Part of a small language model's weights.
Architecture: LayerNorm before each block, learned positions, biases, untied embeddings.
Training: a variant of SOAP for these matrices, 104M tokens, 3180 steps.
Each number is 500 + 25 x the weight over its row's rms, rounded and kept within 0 to 999. Layers, rows and columns count from 0. Numbers have three digits each. The size before them is the row's rms in percent of the matrix's.

# up: layer 9 MLP up, 512x128, rms 0.266, rows 40-92, columns 0-127
# down: layer 9 MLP down (transposed), 512x128, rms 0.279, rows 40-91, columns 0-127
up40 084:486456524495502509499567472440472517517470528461501521499471511492492538511450473526499474550461472475516493463483501493520513532504507486520528477515545533502488518509500488483522507456490552493504489499477488523486491526512470519519515523509462527458504508518527510451506461535505483513507473527493524560492459467491519501542508463483511492510510464500545522476501494501537528499493
down40 086:490519466480554517492438483502496488493550471512511493522481492521507507497529512462424510501502437468519517502556473499461512512551513492439533528485513507509486535486496471559502520521497525515504483492504484521511533460494491500473524486483526510483486464510507485485467487535486505537500534552492472508534491518503478510516504507479463487514481469530508494536499515469501507505541
up41 097:521483521524495471464480482480493532501516512516518507491503461518496515459506510487480498518460526530466514483514508493506511519492540492499501543486490489509486556447539495519520481482500515521502445485532508515490544496529543522521495515505483504513520475521472578477486451447553506490510451514505534495506466537480481506487482532499478447485540517490491484475496499501465558512519
down41 090:484485484541468434505505481501498495483501509464503541492508480460515476484499504526524501460505549491477514541490557560503512502547514491471520484491489526523507496474483493473521495458507473493487517489476521511469470480514487509504504453518496474475463527500546485481504468495476487468473563500501492469508467472508496495465492529557497460473559471543493493488498462506497476513508
up42 097:458490477497530488472542464498509504481550486475520501459520515570524509509490516550512528469515496503499485470458482546505511503457514503511526541483492492486475504490487509487464539498505490503471482505473511533460553506487485546446469514497484502531523536526488531525484501480507519459496491501502523530482534511499494536478535499473532543464454507519476500529505475541499485511534
down42 097:469479489474488525504537488578506507523500387476491503529473521551525511497481456528514544531494475441485511498520496470517515488479548528454495500511497491497478488493495453515503509494494515461518486491519495517534493527482485498516455522501521510509489481485496521515492486513478478506513502539542508495482510505509488486537530513507476452557497495488521494525478512509473523502509
up43 095:480511537493471503509534500483506508491513475499459499510498504509449494529515499461499537490501524557473501467515460528501531485500467509517536474486518513477536488499506439542492518510481491492498499515492468480510581504520496527505559526478491507525477476511517494505462507470516490482477525521542508469472445509471514509541465498502416476523490488521488498483504528472475503507474
down43 094:540496494476517474493511512491472473490471480512501512489519468531495499539483509510473433470524493505531503488496498492514515506489526545536470485499523544547494455464442519486490484493505493493498542513443516523488484484542504523496491520457564479517534505531505473513509481515467492504541492527516530476514538483488519480473493493484485477556494569507504468521526477494507518465472
up44 101:473470525472533513461492490459503493467520495466495483513500540495506505470465483484537462528494544464521496547489492546533487561532491514492509516506505519509468509490538502521480430506500490482469489511522528512481541524503501494522519530492478484509520519515547517527539512478528465487471513547518527498520473498468475455470467537489463497455510523528503483497510530513463495509507
down44 102:480507474548497517528493448508498503506486477502454559489518496499538505520482507530549501505477516459535517512504457486501524484551481534482497551508509486463538505458498494497483459520490497478478516473531497516519522501513505510535506466461494523493514504485520485518490504529486480510502535516555454500518515493519537472477486569541485520510459485532468543518475465508501478522487
up45 104:504499473518527512491518528490484524503466525500524531507499527487467504520484535501492527500469492500514497518490470511498514503534478507469501449506465546487466423504470475525516531485523547492520468566540527530517499482490416515459531508480497493504519530484498516509482512485472490490499484451521484499457512460502517512503521495538521518494526512518491474481490498504467544533454
down45 107:477471506505469486523512474527515528477489551499469486540480530451495503557454548493463494521486488487513463505496477486484521488488479502493511510523471479478486469518488515515472479572527517483448503470469476498459480411512521480504471460496473515482439504498492533485484512528520482522517478508497507524473478514489487495499499521526484507506477514497494484514521527539504454515502
up46 107:505523432516520533527495483453486491495485493471518477494502512474541485463535510450499467522525500495520516498480555519495514506483496505495507527521506476499490507509495473470509511432547496455474432519495497574490496510530523529475506516506482501540531508499490503498503457470542515503535484532503512474495502543457499516493492523511520525449492461476474486514461511505502515487492
down46 103:534467490510476532453498516477509471501524470524459546551480456545527473495488522480484517471523518518457505516510466481501519496546510526519521471532500492464499501513471491496497487518519495532534483479515500488486497435529504538506539511501521516501537490481463477556500493534517494474503502512516490481509522514543499474515492507489547467483548475505551508519497476497519564489518
up47 102:516538501451513485498528501484467488466467536524455504546497511469510510469505506488492571479512488487477495497484501472471447504519497520481509545519495530455457496515551491505500521451460518516523503506514475513525533468463481510465488521504480498530510537486505524482519492478471474545517497480508517477513507477529434543497524479495518545506505473487531526505467529516504473504489
down47 109:532522500471525489452511519503477493485483539525497517485482482485495489484487523494524521494510471486517501523483499528460478499499518479521515522572554526528514510515497460512519516474489510482477524438510534508500506506524498486515452544460529516482529477488514475515496507487476494511503527515449495495506498479516536512447460485525508520565487538478470505498426503502551526528491
up48 101:481501495499526470515455524563531512511481506463443531478479489531491498521523520453477492491495493503491522509473515483498473518472502504522508513539465523555501504465482498489499511493538518495501488506500510512458504533510501490537477517476456520501501481477451538490555467471497520514491533503443533478502481574509459484485508502469475512445489519480499546511528525509481493509517
down48 107:506464487499522554495526526529520494533510523488510495537534496475460498484512502490533530474503522493466477521515488543510525468527461455524530473534505499483555467510463487537495529509518544507509493468481467437487509485510503514534544491481487448500520452516466502479468486476509526500495497496486491499493442515507489520507491453496505512495486462530461518513501501510473498491564
up49 086:506508512474478496513516502483512467526496559508485459505497481531443462427453503517490519467498517494522474520546517467432490481487506485495463542512485494566487512465489521481466522478477506513478489497521473466503498490541543482529519510489515465502536444518486479484559462492500490482499508502490534526506496510507513482515510509512507510499543520520497525524481503515488533508530
down49 085:534484472504553509479524497530528545484491462471507485557511491531514473495535474444538516474524528520474482488511495490522509425475527463474487523450516472472500483547487496489478481539487530489501488489497557474477524524486499516493491471490484502527488481546486459487485513506477539533469482481482487494449520501520504475484505473487472482501497504525501499533512534537495498528512
up50 104:524471528500464478535531544492492493494527489472490523483491488483504510513486538502490522513482486521516509451509486504491507513514515506541519465496499508514506439497485490490470505504464542484518474520482480509509480510503529583501513452463457445526528465524515501530515504514502512454504501500485535466466435533508500482512518536450511474472494480491460544491448507497492510517517
down50 102:462522477491488529484536515504494551511439503502496517513516482449502497499516509493448482451540469494435535546495507504520514562470461503451503448527469498479510505494496517460511506493474480515528542476509499530507521478517487490513495465516493538500480520461490501571511511484502476499521493502479491497477487482525523510474481483527517493465522497536486478509527473520525503463494
up51 093:481478516463510484525500526497528517481461488512528466490518548455505522507502501488507516502501528530536483495491455503497487471485455494465531513530472522495472518528524522481462513469517529509506479491476497481501499490516481492504483495546483526530543502502512513483481527537489504494477479510501530538438524531528451564497507470498466515486507491505442470558475509535502463512444
down51 097:546534545518531440505502543519470484516495453509479491508494530510521500465508538528512477503487467491459480502494490489516511509531508500516515508522483497518510532531496465550511521492513514513472516454494483518496473494541533489519441523501455478501467504555502488509517464522513454516489515496511477521516556453516480489510507487484515485498523479509557449486531473515468539491503
up52 100:504533506491495506500516511518504503489484501523514527520488519494500549500491474518476555543460522521480508499476524467506498462499483509464513500442430463501493494495515504521475495536537512478463517534497479505470519518523505527493432533519495465516502504518440480492486504526479473515468491503533515454536515515508531490482539465485461472470471543529525520479515446472506500498488
down52 100:522518514466478552480498570548522497482484492503525487500518495523513493478488514480510529536498477499471530511528471468507492482483538461527459530516500478476475484494479483523478491507499541536534500446489466491493505444504467469478564493514537489503494505495492495506483571494481488478529495530538477487469478517493477516512504495508498496461524482482467467522466512455510547488499
up53 110:499519489475489470545473528495514468490474452489495470503506508514454489488462501463546531510447532518529533558527461529479516524467498494466530505516561481488499526508512431492471525510508485509465566531494522487505503500480495545521503511520468493452512506525515501480508518496493469493494480518507484497492516538500535496494472464528477468514536508509510489536496503495487478544490
down53 116:454498468498490482527467470461486492503525498498523494514510461468473487521479533527510504496456519495519504558565490487471525487544494491508494530529498534522510488488501492530520528557479496538466529491484521496554498499529496487524496506492476477524517572500532530509539531475501520487496482466456514531510509498531518467490542480498474520513490495489503468502491536538545497519538
up54 084:496521455502475462480492522476498482465477504486494538538499492473498496501500524502488477491479508497510512484487497491563489512490508468532496530529513514554463528562483563531480482534545499495501508500486499504523446505453474531494498460491518486516469468543487496464463484550484528490505485497504506499522464543501514544528512454521536545503538489485481492468514508485492472479493
down54 088:501528478518499452503532506497480483560544464481507527493537488507532495529484538502510526528474514545490475512512491501514512506518497548527451483513483520536476507492478498504468513507503503484542481513470490458518453525519519461471469465469501507507506535506493524500483549490479487516588547522503464493504492481478518478488539497505509510511497503494503520545490558520465510526518
up55 095:512527467501509508508534498484530501488499509488512524500501472510474513455519466531478487464490463510508528527493472491474518502508450535517525490508513509506519442566494565497488512488492495463497486476472497493487523529520503491546485475491480494521471521494502530441541493516500520501492540473478467507530463469548486501508520435467481482518500549507532509471460459538486502502516
down55 094:483484519500515507467458510526530521491500506521477486504559483504483544514496539490428499462575496480512526581511520552521510485498501496502487504476488506505500477469472492529460471512534501497469480510463510494527523493520485495484544484506539497467480484487493500496529475502500462500486547484524509472506488486502491516480514536509540532518471507508479486535471475493567510486504
up56 096:531516503482489496498503525493496502479499546482511487505519467482518478475464490546456441526482531530491469465494542470494465517496470509461483504468501520506478539513492493524502486498521543487462483462520470479485483513530493514501498466501523484527515513497520533509496519477480454518520467451507519484511571468528447468514525435500509535525467518485506516523461514520479487487482
down56 093:467486526493513485497513477503524508449502440498477471491520477448471494513534467484518527503520502560513487544527513522492470458490499501457521548518517469495484444523541509498518493498461539477458499489509491479471511525498467472495457495505487498527508499559508498514532481481508481497509501459500528506522482500498533532466511491453467482498552535511514520497532498497550521511486
up57 094:533537475511447489505517478498499460455501520507496475507480505462468520555471511500498509437535532500513523479538533494489497485508492530512508509543476525520477515485504486532527485538533472491477452470495490478513487523514516484529481496513503497527516531488494470478528460515492528476435520523513522510493464482455528498553528491537518509489498496451552496500504489467541479510512
down57 096:484553502489471522518490481458460517487503470550496497494525516508488519602504474537527523500518496500524512502528506510521476477447523449501489497484484493509498482535519500519526531489492515507489492479526517525470510505507514489512530515471521515511495486525534492548489516505493546472490501507523545519514485515454495526437530518510475476539507521485510523511563501504483545475521
up58 107:496537519547478531511459539515481457518519500451471531497460488534552522484502490509470510516485499544498491513499530464528532481512514540485530526465525501478468516535434452483532515519526468508507466521466500496478502443516537499522513460520515480462506499533511497449504515488522532499472539484492482493475493481495506497466517478514472488491517488474523459502510508508485476485494
down58 107:543531507497482521525497501478488480519500540490480477556515483481552529495488541523444487522444493495507479493482461505494482475487500468461525551509469476445527513483459479523524514528498461518554498478500504520514513485491513478522513503464484505551501482536478498478463549509543479498535484491533484544524485517511488507517476550488489514516527494505494466497487488489515482538498
up59 081:455499511543511491514519438526537491470504464485499494507511526489479431500487492477498508494507474516472530523462474489475491501472521510506555493475471497521498489498551486547492488496530461454512554480472493493510492500494490499544491519511438493492523495491520545509482537516476501493496533493469527490541525472492525497494490504520516543482485451543534496486490486500436477508490
down59 086:520529473485496501517517501593482504513507474495506480520484520492492496513519514511484485493483435488468491532501505492509506457486512498538452484523516514491510501476529488513478508493501514500487476501483513513476473378508516491488444563500496479535508494521529515497498506501479475530530539534490526497470497498497553486526466539502515493494464475480527501518493507532510512490512
up60 110:457486501451535476527490526468471507522436520442513463506514522518504540484496501504521509528498539484490504492494521519489543470499502509490503523511483544499512497479526503505435508533489513505466495508567469448479497505471513521497441513516468488526513500488499514496510489452484525474466489507510515503453500465511495505554514514503514528482487524515509481453495520501477485509563
down60 119:513505454506501514508488512510500472455551485500541530525508478517470543517522504522532481492467466546499517522494538485506472562501513509484494505486508473514510473517496472512459518478493489465526510488454463472560550477498440468521501489510521481497504482471479512461482546500505504479542522480520505510531524506479546511502501498541500497542522501515490463473486523492531533503542
up61 100:475480481481482522523492517469472513510529502467496515495482491555509522551488472529477462508481532554501499547498562493471487500484550494508541476485535480516486566510507524515513477527515528500482491498515466538477509518483483508484498444480480507475546446513524487528544487501484484472478530528495502516548486510485500508472504512490502495495552519500554523495493497510475527498533
down61 106:545514494504456511512545494457458488468502490565443519474499522473521522526521517496505480556454522497480517560522482510490517484530475494493523493486508506531463491517528506549483491490492546530488527513502527484491485518513518465497506518499487483522473487541535503526508518505491483485517485540452458485503448465516462485491494516512485458514503481470519475493471515512512506550512
up62 095:497479526517499498522544461489495485466484561498535535543531502465489543519506453520501514487472492469477456473472509481485549488508504498489530509505533512479516554524520520450504513498512495473551468525490493516511510520503456478497505502494501517528492513486514513489470517549553483484465508495543515528475514500517564461495497479480514484498506520514558494492510533476495531473475
down62 091:492557492525502542521496487462523514559534496491479459507502511522483503580486554488474508525498496524529554541499502547501501498489491517453482523502522442505514482488512477529484516501476520508511478460489457491502502466494491544525505505500516482499478501439483525495504505503504519489492486487514491507556469508517496513519513488522479493538492477504462501545533528447504529516516
up63 109:457474470494484511534543495488489483501515499508486536433472469474466514471483531495532460551540520487490503495477492536474498501518496483492487535473489496499558489513469487533473465523536513541479494524513525430488498494475458488523535539491471451492523512511509525531544501480521508503484499483486460499502510478445471506511490475497499498515490505518474478503439493531505493499509
down63 112:487461509513534494435505498488525517490524497487506500506502506499501450484481520506513487502475490496524508553525492427492496528523476508494519489505498500482460485490515540497507502562492498462509552540518534462529475462500488515490509544476500488470458532504533495552459531551533516485504511500517515482501488485449486466534498512512504514507473496500465481484568494513492526538499
up64 096:476511492499457514500470517474490491506518453508495453483484497502540533496544533471507455516463499506478464498522511564454510488507510525475534489520482482496456502515482490430541507480484475492510474445482481519488521506494538497490513519505484518497486521494530498481519510482480518480518503479483539529516518490531504483483518487509466536452485466539522432511533516524453471501492
down64 093:467460532500544463488507531498510455503494435541504488524500516482493506487460514529489518556472536494506514481496469485467468468476494478491491483533491512437469487477506536451527496497478523506511506487473476480508518491515463535535534520504498486508504497500505525476529496507524494494520465452475438486525525492490480501511505456517545473482542526498543478482529480516490517523515
up65 113:567504502516517522517508439458502513521495522510488518487522519502494490500523454500505492498509529502481494528521531526434468487555488523507514493495538503530459519488476501523502460517492491481463516499497487544440511525527505553501525487466480486493455481543526501482483560512494451458502515478507502491504498544529500511541513496494535471491506464491471474505485469499498496471480
down65 117:477446478517561546523485518521496514495520497448547513527503486526507512487482441485476482504467479502488497497516513483492532473502480504479538479464500469498528470498494533535513514501467514461540475514503499500505494545492483487491517479465552568476471479486545464515510532512478497500439502489500513484569498515494469507482510521516468484492506501519472458519507495507501506492534
up66 089:499508499519506471524494482524486497523516492525471499541530522486512522467472506456528495496510494481499519490525493501512455539510493471529489507498503505466459524506486521495478515541471520516452455508518527514448497477516477518542503443487536498531528525521490496467503500493477482464487490498459491500583496491522453477464506483492472499481501540553475546477466480459483481533483
down66 080:491491495492491433527523494557519499517494555547493483470479453477480562520540488562509510467498501480494509527491495467552497493474479485456487457527491495463488510516497506478510542512486503503505525475499515494501494466508476492469481505539498520517521489507557515495508507491514442496546493485518466513510492458550519489485539494528497515528504532474527511489519511516533483491525
up67 072:457477483512491479485498520487531529457533520518486497519484484534479440477519469476487516531542464508504522455493506488494501499495490489533528467484510494508507561512503493526490478463456495465488479489486472481490467511512507494467445510563459499503534526493527490486505539493529525499519523490516492486546513550507485446509476484451532452493507478489475494504508491528497479549485
down67 065:545477481443459459499526500485512487532504507482481518486528490511517504500506529551525493508512505503513485527485508486537515508486494495509475526511519485481536480422504492546488493534503513502514462507474491479536509479507472537469495491460485491492472454512497493554508448494491461493482483516503483483480518490579499530468461456507479493510509497440476498522538522524475504468496
up68 103:498518499498489535504466544482528523475522490462519499463496520506505491471457523469522525513488450519506458496501477511480480477502504506475536574483520513535510548507521499482469494477517522500453470520470493526461486494470507533505529509474546458507495470471521508462480473535496507508470525512495552538503485516477548498477473488476485497516489553504490528480498517505517536450524
down68 104:497517524488496477497510508460512511486461510482486451464507532477485481475546503516475478495499486455496503464425489479475447487489497486475454509465504491447478521518512530494529540495483486468472498494497535489512449506503498488455495519473508497545469500509492503484482539569522506514449464491512474518510495501484565500499514488520485494505493497462526491449505490521515514479467
up69 102:499535473527481471483484554507487490428493523480489552545546481500471491524492488527469466509487553489521486494489466512502486520510548480509521449505489498507491458522566512518524552489483468502524456508495503523493490516501482471476467515505491479496473529492504479481482504532538511499514485512507489474536524460576500488489526509449500515494496485514495477473521475495492495485503
down69 103:535487509506495491501500480467510485500521514503513473522514455510531521542436508499458490520485519495529493512511470513471521495503533538452538553511523461480499514494541511525507514469491484541511460511485503513516473534474447471480476492508485491479489520527494453514552519496478487468526504481456493506547509440539487452507525484448522506495463504496505517524502497472533518514502
up70 086:488537517510477488495519530512508507475497521460493495490513501503476491513497484467517528555518481530551544519505517534503507525524494522497495474537563489501517481447493513504440472526506500511490548493493515482565482550474520525491501493475442480524515498508455501491448495532431495504501493493528503523498535511484531488484489511481496468524423510503512520504512478497495503507491
down70 085:502485514540532534544466503463455508529480514503518499450543478489497492528495469511521522495496481471539527464491486505495498551457491501495537487525463482446509529501509479516467502492496481482466513475498503497500538536497514523498511485478558453557517515501503515495495497493477484457479482488481457544529485478491522511515531527527491491513495525518525554475474483471492494478558
up71 094:545454496497460502527468474496482549489484519472490502509560516512548495467484475521500506507473493513477495520471479472519532492500501485459473488511486547533525466500483508485544514503467516510504553489458552558511515495482489491508470507533470487497549502470540490487513501519533509484499540480521503481489528527520501478466514513491534524490474556469516518475483532500501524515542
down71 094:438485545542470512514472491522458485494510463474490498455483486482492511468522498481490502506526524536491493508562462472489477503506542496519505508544500514518550456489482486521486516525521547526479480500460522535480498477511514556518475481510490541557486493528500467489492482503551458488518523520490461503472487481551518509479515514494505494540504518484491471495465524486504498497530
up72 101:470510478517495517525503448535521506498487513508498490553484504500492470491494488543488524503515485487466516474505517503506477490509526482516537530479477515497507495487495522518506518520495418477508506475483471459455561521466495503524511507523490499504523531496485510484520519456548522523492570527476504438522451495469510488516506477485489529514536481469517503494490430469489483505539
down72 100:533500492505467491497526458558500487492497444479502506544517515513526492481466517548533502513527486495510457501484526511457491464495546498499475495504529520462489492458530485529490471520487494478485504517453498503504478447504453498510456515508458482506526458509531511464509512502515460494499509446512474509507492506496545489540486513459494477508496449472529483517470532510474542477479
up73 087:513545515496480500496499540512461521445532481481471502513465462460524507454548533509472486517503555529520526490467518513505470499467522472461494542505497469519491480480492540505522502464469515545527477479490499455499522474455495548523500479490479488530531509509487456508487528497494516469495536537522475525468481496514524517531501484489506454485514517473521515496481521465518468488480
down73 084:493495539544489518489560497489574490503512527538533490510513506523508439518507525496516496513546467496500526492515494542497512498506490483535530502478498527484472519493495553483560537516496464508482516523504500464497517480503512548495489470486538547515458469485516504485526512524531518508484515504501485444513472521508452476537480524483505515489506480511514441516483514527499540490490
up74 108:489511513473485469520433510525488501532486519516534491477512526514504540498532493473506552467536474492433535546494481500465531522506497517514488522503490535537463497492452495484527502535497497473457517522459475485488506501517442511543529496500517489509548518532509480517482491522489513481461441516470507495536454538477508498474511501511480507484533504497483503521537506478487506496532
down74 114:507550551466522487472493480545509475465518547525502519537509531543499496515472512461464496489497493520484485568476521541506450477516482504494543533520523516493513504522460488484541537519549525496494491488466515497510524492479495501496486537517512489555484481517531483523550531473474496498499513522499494500478460506522517492522491485477510459521488476509484494488513470511541538497549
up75 096:413528477504466494518535516519520503476480466494482513505505506503449511493439498540467488499465523500507539518487494455502549512470486495490510488458501474508521482496484485491521474488561508461529474481471469556475481519484547487501497465498485505490515475509491485469525536487474524524468505489490568463507499488514484501513547514504462493485491488477515493507490490514500516545477
down75 099:495515456538477544510483491458500505466518444498483529492541522459501505517481487523525516476501477483489520516490509517413516457484501513491503531495511515504519490500483461525517520525514457510513480499485464503481514466542527540476516454509508501489456522488479498443472488473502531479515503521510517540477508497481520472524546499500508498472509479507499513442517494514522557515544
up76 101:507488501504520498551504478482503426485464515516471519508489503501488532470514504520514445504496455504539543530478504512497486514500497500526464501531501492493484500549472552488533506474512456513483474466466483479458558522461476476506503487516520506497535518457485528526524499517497547478457513497545515480484507467509497463508519502455489511472530488493491464475471495490486454530510
down76 107:497539493548475500518496496482449449521508517555528521500504520526487506518510480480514516574493518503497512524503492483534493459453483519481465570527506520547535484516506448481478491495500470516510491485461525479468486522500542485483475502513522478524500525479460520529516499481484504448527494498500506503505486556488508475494472493525502518523515516482482508500454461512485520459529
up77 105:512481499470496493488531507482499491501507499502494510512475513533472487498497547467500501491506483499548501495491521552459449519496507515450507435561475511527513531506549559513513549467488499473514524498507476474519502515530499494533500476495501496569483472488516502463490513489499538467480528479472486510523510536494556548533450519481496516506474504492463516534468489477497497497505
down77 096:528542503454478515491521498510514540489481531498520480480491512505506499503517547551472498490480452466511459469523494487519493469500488509513512495456476533482494494463503455505502484494488522527519483535503469511545489507483508466481508587502513501501484517513471545512511470494540514489493456545510516499503499519499583518516484462509509491542483520528469483474489548504518475476501
up78 102:450522507452468486526473497497496523489507477495517489505456478496535491465519506496513511506507518506448499437547478492506486524500486506478477434476471539488463496505482508472533506525463516484512530499507477531449499482525519518488482478540509503505511516463513491467517477476528513548503492492448447488496522509502506556466538517512489471515471471480476516503549485519505514541496
down78 104:494473525499484488532496526461480546574504476493507483489512465489514502521486500501476503497500532523517482467529475467461509517501505521476482510503446509547526495495536488496504440511553520512455469488517483492529509512461450527539507549424512472525518499504495479501490531547499472494486494509471488513533492490478499489486476517511537508523508510523515494500508491562493462507474
up79 099:470462512524515517472482507478509514526514492497450518527516533537457498488489487536483529483547523533476474500440507521479485514457519461499484502518505481499449502501493457544518496533511522483511515523484488481504530501522495494517487450527505496522440520538496493446511514452498518521492531454542518482521508492512541510500485489515486538489494478507510505460488492502495545484433
down79 096:515532448530503503456498490511524491446527478516487487490513445500507545493470532486522507491452505511478555511497486463525458483476502535454501497513477537513461497542454497491504498499526503496555463516514493479469502470494502490505452552480472533526504453505531507490536478485475506557495499493521502472497501505480481509519496515492551467473499515458511502480506512516492518485536
up80 108:496463486506499502511536471525453471480508527487510531512524473446539523475501512435486446452466491492476516503424481500501510489534468528498464512509497514477473501526503503503527479479472477521503503511551463503511498555543528519491494478537525496495506546504530517510505497481481503512446471519481506487512502484497491512522464483497493524517492534502520495516490508515575473486509
down80 106:469516538486479512491493469499501504533482482523491492477570493459510516524491523513488506482502498483504570509505495510480469503543488488493505480480544491514500493509494533472503475512487519493531519503467541498477533461503514478526471525432521490525494479549486489466504523505499501493516520573496524484547463498519500467480487484493572487491511515483527493533524498526519498563468
up81 100:454492448457502495513534485514484489497495492480482508516495493493497486496496503499498505476490536577491530501499489507537511491481521471495513471505521498515556481501507486482447495516517465538455526505521536461446492519490511523543534521517506468512488520535480465503485496499491493519481515525481477473477495465530464464520543463531481468531548474531526516543464503456502482523473
down81 104:502492517462502508449490520496491531512515471489501496520528468461522526523530466496502506497509472544526500520479517554457459483538524490522488508529497537527487498501501513533542499529479525465536508501521480489471541513497453476516479551463505467490518491493495537457525508503536480485539476518516519529473490486468513464534517472470525505547501473529480547537532487498513503462503
up82 089:553525497442521502505449419494530503467478475486483515464518480514475495437498513448464519542454526530476496522491506505492506513496485482504511473507524516475504497521493526530505490509465502487521473518491516488498492496471548549476466528501502545494503479504458477461495475517502506455516522509526535520474500547504525495541512511509474485489501523455479495482511471473502494501516
down82 089:499528502540491517564504508487468512507529484470499465460544516492470473498520501506527530462505496509471515492494530526544469525535429497494490510478469492530551484498527515500472520524512465496491497505476466518568503459532500482494485517456566507468495473524500494483544467546526481499461519482517483503493487502532480518491466500526541476492521518521520509496491508479493496486498
up83 097:522496549525475531469466523538482515469505535523471453520521451491490530498467508499484499543572490463469496478524476534483500499527513489513535531456481490500502522484506471534536506504492531489498504526431495481480534492437526522494479468509493480468539508489493468462500459499483472514509517507510524483514522488524492485500542496478497469464492482537515498486470506496497523498470
down83 083:495476519515481486472531499548468477470492516504480519498503500527511497485517467503504496514512510499443521536466524496471492559470440511486469503482519513494514461502500525511479507532510522524547528507468470518493471364474505501532488525486477505478513476488504508490491484456495503497544479534507463481461509503511481503505466510485484485498532509531492499484522506501495522494495
up84 103:535483510482498485490514511523491477487482511489508465544509540478465541497534464516532515487472511545504457486473487486517516555471512450496498484489497515463468485538497479481506517505491492545500443490480522473542509508473502505485480504510492458546494441471446494542508492496516478506468489531498530502532461512448491511504446462492524522491519512465510471494502492478522486526528
down84 104:506513491494531503513535539534499525547470496525453553550511513509475495494527482549523494494491484486473508505476491477493527533523494478501462498495506477482504478536514502485447474501490474492509469504440502492497508497524521543491436486507517507499517511518473511506516528486495486484526448473495537556488472525502490462547501471475494525545466514493444496514481517446491503464501
up85 089:579467494501506497498497515494495490494473500465447501511508470477484483497527484503495500512495519536452521499479505484511466486532497481407500470519461497516504492544500480477490495524493495526477480474464455500544487523440513505554450484487515464519503498481475549531499496512472505495482493499526504488495534482488551511531502469524533511482458499470502493507517484513543479518510
down85 085:482530525516538528540515491527478543503539452497510540481531484487513499479508509500492508501465476500505532494490524501492450507528465465501457459494467532497528503531455545516502540506474524516523497555509529497512531459513497489470524531478478503455491517529503509511516490510488516466501478531549486507528530505487529522505493517499540500510528541451474484549457525510537497494517
up86 099:528467485529482489530490492510500436498520537491492503481540485465498485501501515474497514498488510479501541497510535507479500496500497511522507495499496495502486480478472509500477513534525444515422491457481426469455517506427520529513500529527506496552522501518520472549484460527490524482478490487538506503517511507499531512512518480467512499508512491502515530513500547487475461507562
down86 101:501498523503517555515452459452493550485510482501505493454539509515497464508484512527451498520491500501509523489527513505534474487465505493456451492490526486519522504512557506528556521502521498522524492516460501543509494551488522462538490478447481502507487492515519545515512517465525525480488471464512491507502477495564493525486497481496489498490496512504516473476491474499544545525479
up87 088:531500470538459532548513505494477469492503507518502509424529512478520512455502512505452485531472512458489480491557542474547516484504542522488498503512484507500492451479469514479534519504498484496472531548512476512516542519474528479514486513484485485493535476511498479451485482449502492494489478464507489482508523526498509505484480489475481471488532541495482500519455480543519512465481
down87 094:507483520472493521558491487521502509472481549497521486550497470503521497498509505512552549510488470499505435496489483512478479498449499524510546473467470492518474503496540477535500498493495494468527499469531476464521444485495452492502471514502526478521460493532477490513520524489525518471545454474498465524483464528504522530534525465520532470512521495493526484537500509506466487500512
up88 113:549482503502517503546498484519473467499491506503477510511455501504489497523504544496464509466498470526501532542470512515491476499551514525523537487500523530501482417477469498525490536520476520473437470514475533534474514523478486472500504471503486542495500489467473519515510490497523483454519532482515510516490510530505456501528490498512533508488452515547465520463511520493477518494457
down88 122:521506548465490476525507558505481487464499544507494460494501489492502509524481506484520531512536519498465528463498487498511487537502487473441484478508500500505452456500494530486480544489462528496483517495428519465516453480503493469487484532511511534500508495494518470517458465499528466462544513522497539555472475458503508499499512499494506507549525485537523493508463505506504496531494
up89 095:485497506487483481496527519538520526495548542519493496471459504553497485463518508477504470466488505548483502470501466464505482510523496490501517490485466468502510435489440478518513502484496465520484503501477482492489468540501500466477493517517511467450505492522480554529535492468475534546513522515518473492531487510484521531530480538503480496514534496465508470476481486555459484502466
down89 098:492518523481514546498485449523500502481465468480442483486535516480530484491474475506486547484476529517475489503496496505535527496485514517482514469494488459487505544496516529576466491562500494545505474485482473483482522529544505527511541496467518542553496504509494501477540541478495468473492542501496477508507502491503490504476497540488507494544461500490464521540466503496493507477500
up90 112:536503494524497500468510514528518520472479507491489508487507522498501487508530538509478518487490498541456484545469444569482537544533479490506456478536493495508491495497474486472493469479524459450507499472435498536458521530507509512507500504549493485486474504551501501565479525486532516476525480494514526472490471525495499539498504504447487507490511458473474509502511482497468493494482
down90 113:513501497484501507516505497448470534490497497498487501504465492477526487480544511448464537444502485493464496473482475494485463501481494507510495496396517485497510496530569508498522506480524499481497544503497494536495506530498484512498530488471531510518488491493519490487499513505500511510493467533458535497515491485501550469529462515502518486497526484415494510492485436475494481487475
up91 089:502495517489479547503516491496486493489492526489473519489522510545500498467522508459512464545491486477498476491497487547555507531489519437517504483492489505507483499500450498484478533499521451494505484474489512503524516499499505530481457500459477513483499442481520481493521399519473495515515494498495484538514514452515483512468472495532499529484507493506522535476530552518444506498533
down91 090:494489465482447513494523491518494474492512530546494461521466514482483479520504460491498483481501518515505491469477523497453563509504463504593473486479524479521481489482507498512500515493457535498472524506519503457533535530541483495478438545495512501521509485446464472499516489480500529499495512505516526506488521503508510516499521430511442500496535517493487491485494500524498524489502
up92 105:508510497468467458503496449532504518476530510492502495504465514455562513498472486466512481489475558493526529491528481497507536530494532479516535501494472497463477489509513500527468513505497497514471483510493500472502483526553514506504472474558547552506497479471510493444458502530492520473495491495500559484503534496543481486505500516454524482497467525493497477504487496507546461460497